config = dict(
    num_hidden_layers=16,
    num_attention_heads=2,
    init='normal',
    init_std_qkv=0.12,
    init_mimetic=0.7,
    learning_rate=0.00309,
    beta1=0.95,
    beta2=0.99,
    final_lr_fraction=0.0,
    batch_tokens=16384,
)
Each number is 128 + 32 x the weight over its row's rms, rounded and kept within 0 to 255. Layers, rows and columns count from 0. Numbers have three digits each. The size before them is the row's rms in percent of the matrix's.

# down: layer 2 MLP down (transposed), 128x64, rms 0.129, rows 87-127, columns 0-63
# gate: layer 2 MLP gate, 128x64, rms 0.162, rows 88-127, columns 0-63
# up: layer 2 MLP up, 128x64, rms 0.159, rows 88-127, columns 0-63
down87 106:120144103094128077165092113157152169103106161154087110167153133103151127172132155051147134098073073102171103163135120146134129119126142111095074123186038122119176156105147143135191150106143110
gate88 107:130161083158132146083152124114141126107162081153121181143129128154134156090072147101143125166149131160246159120151187108152142078134139125126134096114198148159099109149110071183133131125118170
up88 098:144121134148158174105181163119141117120087140085113150140215149116124111082135189152192083157130109147127132072126187112169146141100113123131128135167081071122105080153110139155043129117147121
down88 100:091109173082101098171090132153097153146102126112124076090116148118104118165158097142089166099132160098043108137148066173097097144147204135116126150094129162106153146121131194115103075125145090
gate89 105:101150115184110123168061119130058047140143072102209110094106102122117134092074111125163161172107127195149107144151151138091118130141147116126136158154129164156149114132116086120114164185130112
up89 104:164120079162175146170120106094110189155098089099103130109106198171121122139109146087176157106146127154196078103117162156144116147106153140084116053176143068135114114112114113121123128141095184
down89 103:069100175060150115131138130110160103122140173164099115144175123076154179154124132117113160146140106071094147121176087066113106128128122092157096134115140101097183142131137092123122047060161127
gate90 110:161091178115104151133138124163123053129146178142099129143134134144143115188208099112105167098145129108109133145099109043115125085177130093138188171092089092116092093148125136116129196106130118
up90 105:180146137143202137134126141127200161145142139123114152111086107140084122066120154100132147220134131100143178102173112114113126106089115164078156107139174165114173107073105177137143132182112117
down90 108:103135092165100168154097102117035162185090101119154078127082116126147163166134129194106095152148100154121075153093093136129119082149127111148139145122092118157163151155185178137168175108144107
gate91 104:156112084144140158177117175145174129093181081124079123088137162160127168113074114130107124113123087122229124097170185071140186133083170160104163135137152108122139100157123130142145109144119147
up91 108:188152159133107110140106126113145101087170098126170105185093091136044118130094152121096103120145076161156129163111127156161160115128127066223106128139163113098118116186141107113143172158162104
down91 103:127126076122110142145176110113149113123069085089033105106115167100206179135160169142110158149079176123135158103116148124111102115134166153077089110116126098150174135123125180120089100108149091
gate92 099:105154145153167161125154139122075095120149121107136076119108182115161130097129168141057105155080131092148111061191172148083135157073086141123103144144176180104130186119164149097154153165128140
up92 097:100143147123155131123106131143110161110189081129201156065102142147096087131135135161155158117187131188220114138162129108119139098129145154119119093113154151026153128145123108176096142145113132
down92 096:130056150131076143155123134139138141115079177136193135148093142116115142154149082148144156198196131133154159163137058101115146093171145135166132118117105095155120063179090173116174152127113120
gate93 104:126154062104115106126055124095161114093102121107165075151139151111143161101135172127119134113098169125115170040168144126098127062066077115071091124126145131160126119128125180109180141114156108
up93 107:115176102126099125105136103174077128171151117107195157061149092157166162139104097154132150098181048113160117097077100097159113111167087127117069164102110127137127077115155122152098099100121156
down93 099:096120169125096113135114080112168097123150103127127114161139129036127135084156158174108132206111120121167135148210094173139163186108137163113160131121109133089172128169106096173086127157110102
gate94 105:159105118107158146162170132116132163115057113177124140152145100139064120138140137123087132075116089157192141133135167176189098117161081104084098159133170132054129169162102099094088110135133163
up94 103:083165129147094102119104114118111128148221128112052113089134103096148172088174124104142140110144181167179149173141133105107138148129156151126152140097038144136090173154123151156136068102131109
down94 110:162106107132117134117137114087112157075044175133150141150171128158129106112111116121118155116132103078102146098122102154182094142131072156148136112095213143143183158088124079106206173159126145
gate95 103:118097094156113083197137166107121165183135123129133125155132155148092156107103072064170135098120107093143112131087207152151178122080148146159175153198127118084148138117165143157118121101103173
up95 109:138145112146177104172104165142145178130107137109134103138167128179141137102139107172140097140104122127135138133075188147201177094082109143156177118083176108192080200148177114100128117115092123
down95 105:129170143131074153090116125133074131112137085176120167135103103148150122146173152103053147065163106142102109075123037130144114172142112128148085142136099096103176092153060109138130107151132166
gate96 103:092102108150138128164166143127118088177190141135146111122151124178172164180115130089154088117139127143178105088070177119117123050144156128093115146117082094119149147171174130097090179103131191
up96 114:139188105178181150135079116135129143165149103138099143153187135117143193102165113165149114098133125113174126133123162149165148130155183098120113153110107141183143215083113105116090108046147116
down96 112:124135113114084189120163116082079159110049104110169130134160142123135097174082087102090178097130151104136091128129091135157144180150129161192108135134156075091063132102088131156137089167128121
gate97 103:173147103119121141126131154092150098138159124132182156050126111175168085135115203104125149127133077196150146109113199122145124099159108139124140100155178149171155117127145124105122047104107184
up97 099:120075148218108131146138148117182172105126140109134154116123079059135139142127110125096130147114128164151137111119154137045128164124174070100122131131145165182120158120144171174066108086177156
down97 101:134184148106170172098164144156070099130159133132147136133123158159144128089148085146134087089126148104102059139103118154150140070118120164158158097096058125035113138156116084177172156128112109
gate98 106:120067127212167129110114104073167138130131104139123110093107115186115116100141168132120135191064061143174152157162152113093137194107155193143126131138088124138126117069135090115139104126112106
up98 093:098167128129181117086079100100183106148152156147139109087094110108074087149103103103139106174168142164115232155117101129163124155140076103121097134089100080099124132102132180086118125159136158
down98 097:139141157130079130178141150144105128109122145101103162173132125172175155096162132149110097073120141112145048107171146178122128091096174146140153093121085177130125154198123095170155204122166094
gate99 097:102122195166166125159104103150139121130097143104127130118112127098131144109115143044164159159125086152114141143149159138208101130117071121133166149064153063165135085091102157088073132129109185
up99 091:086134083108152089069171207101128167097144142090092094153146100079129138105123135136129130092114172167158113127102118138104132124128204164187168047133090126099145182159117146139138090125133153
down99 090:151074138131139146197111055171120112096094124137132135142116176119128122115136134084165138112157057112087135153102115124138056104110083100101149132066161136145108052135101136086172172097087143
gate100 092:149107210160161134110112097114161157193139124082149133138114154184142157111152142175092101157146112113125081116189147169189128125074080167092132140183105118145097134073121084129102165141114105
up100 093:139137114141170106207168093109151163142158067162124135095175161159034125159164126147126082153116151177184139157157131111113124160095123193133132184175139111126170136104156123130162107125141109
down100 092:132136113057099132085112147156113090120123177124142104156144074066186129125071093058144173124125137102078137124098111111117172105171134079143110089087114145123092140130122138148108055063138148
gate101 091:118124148158117141132157198162162038128126099121127141164107105125167119138119155149088114089055139079094132130140147143139085099075181119114123175143159121185125142207152140114114120074131081
up101 089:132165191098135150112116143139117117126080132107182112084068150113128089200113122120163204102078157139164130125104184146164117146086125091123174133168131125141176152187157137072137154162137154
down101 090:092107136137190075116158140119115126136159101175175168141150134136097079061132075182172090133153111171090185179133084135111115133143145105194135123108100096112080177113109138147154107170153144
gate102 098:159162086134086150067175188140103166127128170102155142088154169072134131134177165111132128097149164167068108138125099129193106093169123113145081091096106108147134077093169156139092112131153162
up102 098:095154160099126138080128124160136059145149129118067124175131121178135116144067163168122121133178129140195135150062102111039136128114123163129130094160125140128050144127102106111141152079121088
down102 105:184171089131105159120133142131119178108129179099138177079124147093152156116193163078125142140165215107105148090169102118206148085135136110115096145094153130123153081164147155089123131139158148
gate103 107:084149087129202076136107149136129154170134097109134144127146122167104132059125084130129167134149106162195126122139121148132182147113137148100072157177142077187157093111076129092092063143108133
up103 097:095151145118116119087127093103168151017156086078113116138139129143136155109096133106124095089126136117151105203144153121069112124104149166046073162153100137126133118122137088129125066096152146
down103 093:165137094102114146187140164176125137212087159172181101088137110134157136150157076163101155135124147132101152087098071119188152135146124132198127087144162104126163140097075160127156120128094103
gate104 105:114107135189140133119078111113138101133103080110125139090147087120136204089151155182079193143140155193193149157159123139138166142101133166158131096127138096171116123167125152154092089153187090
up104 103:163115138168126191139083132113139185193093121155128128123127092138118107150168105098066105098147129136153106126102130087117169113137115116180108132098097116060097177070164065171138198114142110
down104 102:090110096077098105131152122100119072126127119147084111133121128181140149079096159165152132154122106089115159107131142127102115168081170153065168111160172111178178069165100175066137155178154145
gate105 112:075089128131148129085156152121149161127082108113140147134085114102144250165122147113138167181114142103091161125145179131181111140113094143143118099094141111114078126162121097085078146121060144
up105 112:151161158095134136094114152068084129092124172146094158121129123143109094097035138127175133078193154164122128110166068118173083121156162118192138121126167135148090144141095139127079095116153163
down105 106:167143095076061141213146155170155146148113085126105102160147143071125169174166102130125086140072115097167167117117149149098150132081113150106087059148152143108182094133138118137134135145152093
gate106 100:124032123130135123173121129127120159160153086119131144075130127132134174108158168121123140148126102180160113063136157165167151128114072086109124194167108088215156098140109151151177123128097136
up106 095:112045180136139137134064169183040148162143128124134113125107100084128127123128108126148143157168120146189135102148097147109118143152156146143075177144161155151136155151087179154080070124126094
down106 093:177171137135150125144195123101198094088123109149118175092141171184117110115104098140099119066168123149119100148118202137127127132120114144167186099083079131073126138085148086130153112115184137
gate107 102:155165065105112139121102113171127152209176154132212113131132148146163169143115152067167129124139150167110069163171131163127126108109097069167117069143113130111114081077151109138126128126164138
up107 098:107138154110128118102145147179146147152212096149133150183124137069089155153083171084133143041159135132140163116123129098156098116099059162114139145159141157168109100175109083140174133171113147
down107 099:174134086113126143143153113055143105142079174090092153080097136137152121126159131107126121185103131066115125127107158154093179192094183133083107117175159114140153100046140130136084116092103114
gate108 098:090153150165110120095058133106109114174189102127131172169104157078142115067133096136117108113173128142053164179130116133080105112163092139153086161132117139145122127133131126125155125083128226
up108 105:105166145137096122131036172157131080134147139179167146188135125079132136097099123137100081087181108165060129140160129139136085113142102190126086158126152129126105128138117097166118095080128189
down108 094:133120085094142123160151162147160148106160118063110142072131121173176134155123124121160163086169149126183165128125213084139126134128148148100203098154101150161126124113117129148048123186096106
gate109 099:112132083163174100124150149141140091159157128126163132096145123087132085115082121158107051137114056162107115197124101155156084120148170096155092110078144096122191116152098120107087092134161186
up109 093:129117051138190085156172131161101117168160084126153128195154105104116095087095131155170113162055145097195123144117117101157079110119127106132162161144160075108143148106094098096156118115127163
down109 100:128143172072080193103096140120152148099097162074125111080152107127150133191176150112133139170170154101078160103160178105080174107103152156091116091143116153153097107154150130178071120145130102
gate110 095:118135110205095126106097167143133124152125110133154183132140116130063088161109121157102111109113071179126141136124168079157097137150099176136074097137111068132082137147125082141043063137128130
up110 102:151112131101146168227170090102059111097152130102124109188143159093172147132137149147135141137130132088111119183181097200162136124153158098123113126086174102111174163149090119105146085125139106
down110 100:127122165154157075044131166149155127174123118138152136078069073149068130143119139121095141126121141121179160107099115091138123107050099164125122134152109122188043111117160142161132155126130169
gate111 101:111067089080145206131124151126144165118138054130152132150132134144143125152109148178072146086160176189116128139172206167133141135101123142116132143154171105116079150123135185140142077092150125
up111 097:119086165078125074094186113100181135123055133169185118089139123161140198118140147126095114180098150083147137121134166135145066140100150108135151117174139118194122104119134106103140140124169182
down111 100:081164158187174207132094184125094109180121147073151127169132083144196092114111103133154106116165112167122119124122114158115161082164104105104094133140096164105114186128123141165179095125141104
gate112 110:104072144151149113142115115115125126201185160132111114115144112152176166057094076159094163151133081168130122109081155090131122150168118134129061104111097086076086145125070114122126167178112143
up112 109:079103135101112097161135104138103098150165154154125152139130116124135165043131126144133178106148102115180147094099132177160171215151153117140139108119053128149052147189080134133127114092123120
down112 110:130095104160124155080119157126175160094062111113129085157064156143147102172094139072130126158135184090081115093120155137084153105090157145097147125163186148085168090094120084124147119142073098
gate113 096:165100140145103091136129087096153098122091078151159143151150153134136162148148134130151158127089152134117151114133182149111136140124142161171149167205078141151198095128126075119024162179163136
up113 098:161140064105143157234159168143121103159129174117103113183137119144128084173161126078122131103179115140139148142106093106109179111086141096122168161145111131066125167144145162148107139116168184
down113 099:134135165152097106078112093093116127112134075196123143079099137132113234093154156151085175118087138110141102134151192111129106145154107135127113086116128080172124104128120086116125182112171076
gate114 101:118133132096143082125068146056087141145138174135136073099129191117139119091186078180132129101108167151156091130127132121129148082119177073097117124116125097132179103120167103115091105124194075
up114 094:178118146131137119143109181141096077191103122162088150070134068103175161125153143099120114092140103129152136054150115137174133143124129120128168130126057067073125090147122134090152169181104098
down114 103:121140127089115107105129107091216158077141153067135151166127199086105114117119131135128174179145188121150072156155153082120132092164127155081133141112177146152109132104137123120053142098098155
gate115 094:090159113132160092186126098170072102100133107073185147144115139143105115180114187132150125157130092108105117138142191200168143109116080171153164145128135077191131130124132103118106063098127116
up115 100:133121170155092116041151144143113126119188151172155119109193168122183106183124110160122096138112095153098087066131151122141129135143118144104152121148037105104143072137072115103092125128097138
down115 088:137119081117118162191115087138111117111070116089125117156096144112084124086101188141128178133169121080151145166122137183130147096155153158144128139141197186131117172084195152092169159120112169
gate116 104:097131141143151134106098181057153170157098083128108145185100116125057150107104154141149140165076070134158140141153178126123157074101136150094133107125099113126113161115103142100065135199136187
up116 104:111159123182096111101144099175136069109127124126161130125108114141189192118139137087127121140114176135132169097213108087151132137148134168151120159123174182137138088178154093088143087067110078
down116 100:146101141170151143142103132077107203154126107111127118133172123141108052115118064163127096161107071126129072197098103161101105118123100125163145098124115036097124120158103130093129146177139152
gate117 107:168051120166055091150108168127103086102154143148156145137138113065106122155149144107167162050123138171174096143078151126132157113135101163128175078091168126143143101154147155122161080108144111
up117 120:118088135145134100054120085120130160130101171087158064122171113114133167173052127140143145128158085126124123094108121143162156182170058088171093134087165097145142105138079164143105095128123161
down117 116:169108051111097120217086165094060136080143103149114119172096096160128083094118195103114156097129120136143125123138117137116158130121149169129190147147152164145127086167153166138136181150141149
gate118 090:135169106075186123113085195120143138068109129096148090178092092146093170120049096130107168137127074096118133138156139127185093154131094125153162126161066097139154104161129136091083113138144135
up118 097:103123224141076139137094125112130171155114158082119096110180149125113090159157055131127125088158157136129097147111129122133178138132109185099071186094114153093208153122122127120129140112135082
down118 094:134140059104160162125146127132140091095123157105158126163097116140201138093096150121067150132119123083131138106172085063164096095183141100166169170139141082166119145129133081072152136137090181
gate119 098:131075076171112159159146145068183106153150134145164160123093091130136091179094176139113123091112090120130134115079163133116102012160146105108132177141081122118120105114116150174156117096134131
up119 099:145142095144062090091079104167111169145125065103186132145102123150142126162138122201089088083071149152056097126133134097143188091113143138132103145147093111083133159129143093159121085110123100
down119 105:110141140086136152133148109136174097115126122131081162097134119125121151079118157078125174154190079108178125089114153162129118185074135180117222089111134181129116155200122180132119117135110119
gate120 093:139125132132109136096107093187146155132169152160142082116097157096097108130137116121055098086096210068124165047145103109099114042091098132134145125106159127116158089111176134136112123118149131
up120 096:167111115158096164035158141154107147155150100173174179165089116147090138065157138125097112150110128113193152095135123105115175163098098108153155127126158072142157074149155120177092139151148156
down120 098:089131104140172154178132102114157142114117146069076178113161154072120152176103113132090159121124139169142029180100110145152119181115134147112130096096164131103153072098100085144097127109088162
gate121 106:159092087121122081135120165185134106085116144127170181159116121089116139088188151093119174112138088127126153087100055123117136127135083154125117135216097119125107122085148120166169157177076156
up121 095:110112101122202101122105129114133156121117073161216146128133147119129093095176135104093125153132112123159113082133065117141114138133169173110143071121070129159083156192143110117118098212111150
down121 103:165162160147130143148109123097142112126138165148086114127140144144104132208056169137165158090140155128094137152129203049103108150093114141089102114126185164136169069104085106121113133064136129
gate122 096:129079074162148076139079081113129089151136116128111087142155147153073108167155156126144138152026063114109158138111164165118134073134085127100146125116091115159119083099135175111128123071156143
up122 100:157113064156136087138087108056130106185152043156138125101097098116043141086143177097163105155102119149148139153119120128112165130123108103139121175125076123125159147075154134151127096097121175
down122 103:152158161086158173105155168162177161118102145118111153076135141123183147162100113149122142095135190153115085153156102064102123186138135147105115056150120140100093156191132116115093128160155062
gate123 095:144156119118157140118079142116148113082099103109191121080185155151129136096144117132113156136141174104163140158134114202143203114134161205082143151132131169155130120060185109167106085145118157
up123 094:162069076147086210153131105169125081143122135149124173109071135092174127156110093134128138167088097055120146120107124086198121121162108121176155129108139103098121135202112132104124149104137101
down123 094:130105190181157122084117121120109168129166112102132176111132128069076133132124134130112117152137124129125103129160175221070137141107137133078090148090181141161162052110139132158082151175094124
gate124 112:084145121121110138140100084104085117154101118166085140136132112074211105153119151040081121123132106117127114103155108184091078166120117095105130123153203064122177159145155107105143137118090130
up124 108:168104126084112111135152143116189137100176170114240094099086155099110143138161092118110107128143090103118087127128113108111166108132126176150163145165158157131156128135167178102106129207178116
down124 102:154131157160186110113131079134090132146064125139055081092108096126135100094091132095114177039167140128142120102154135166116116096112117025129126094135128103139127140103142126157174135102101099
gate125 097:158035131127122123159072105143138167107097162126080124110159129160144105087141142175106139169132113118120121114086065095146185151167085144151160030098158075143114108107148131153144110150144137
up125 105:140169123100171112070106116082186181137081148092103122154139165095105160188109157086185116154138074128147156173091091091103095123158154122161145146139153185050103105115128108150131146117140115
down125 094:100089125168103168171191107149099100100152146120104151105082115156137109130127118135096133131106131147099135169123158126180176154180085162103128109126106062221121203109128150143139177130187128
gate126 097:111135151084162107159091100104165125086139114097150133070105100141154133118146118194106094115070105160088105135182136159082134052170085120155111167111128067102130116107154150164149151152118205
up126 099:165137116124120135183108124107088128161111102128148169127136119169120123196102118203143142097158153079127145102108091100111153130160192125101106176201161170156116104137063138121133144089084057
down126 090:136126114142127127103176175131122125150124139151082142165100100044143160094157124017087140164140098151097130098085085094146102133058130115129104119116097111109153135088205128137121115169121152
gate127 111:161119141155130078179095101137139126082106121168169116135136144126115124104104114125037118165144086187111128132161131104136127086127133171160124225132159090208166121152172134089148098145102141
up127 104:132125155157142156203147127153114116188107059176083136137180148147115134104152133143094187166119151152111109101093082106045129096104119177152140066163106126143098161100137171148156168128132111
down127 112:165122114155175161093088120102174119089149138066151129166142065106119157129134102176164075140099082127147093157110129142131153166178110064113122138130115171082129062163154056118080135127125112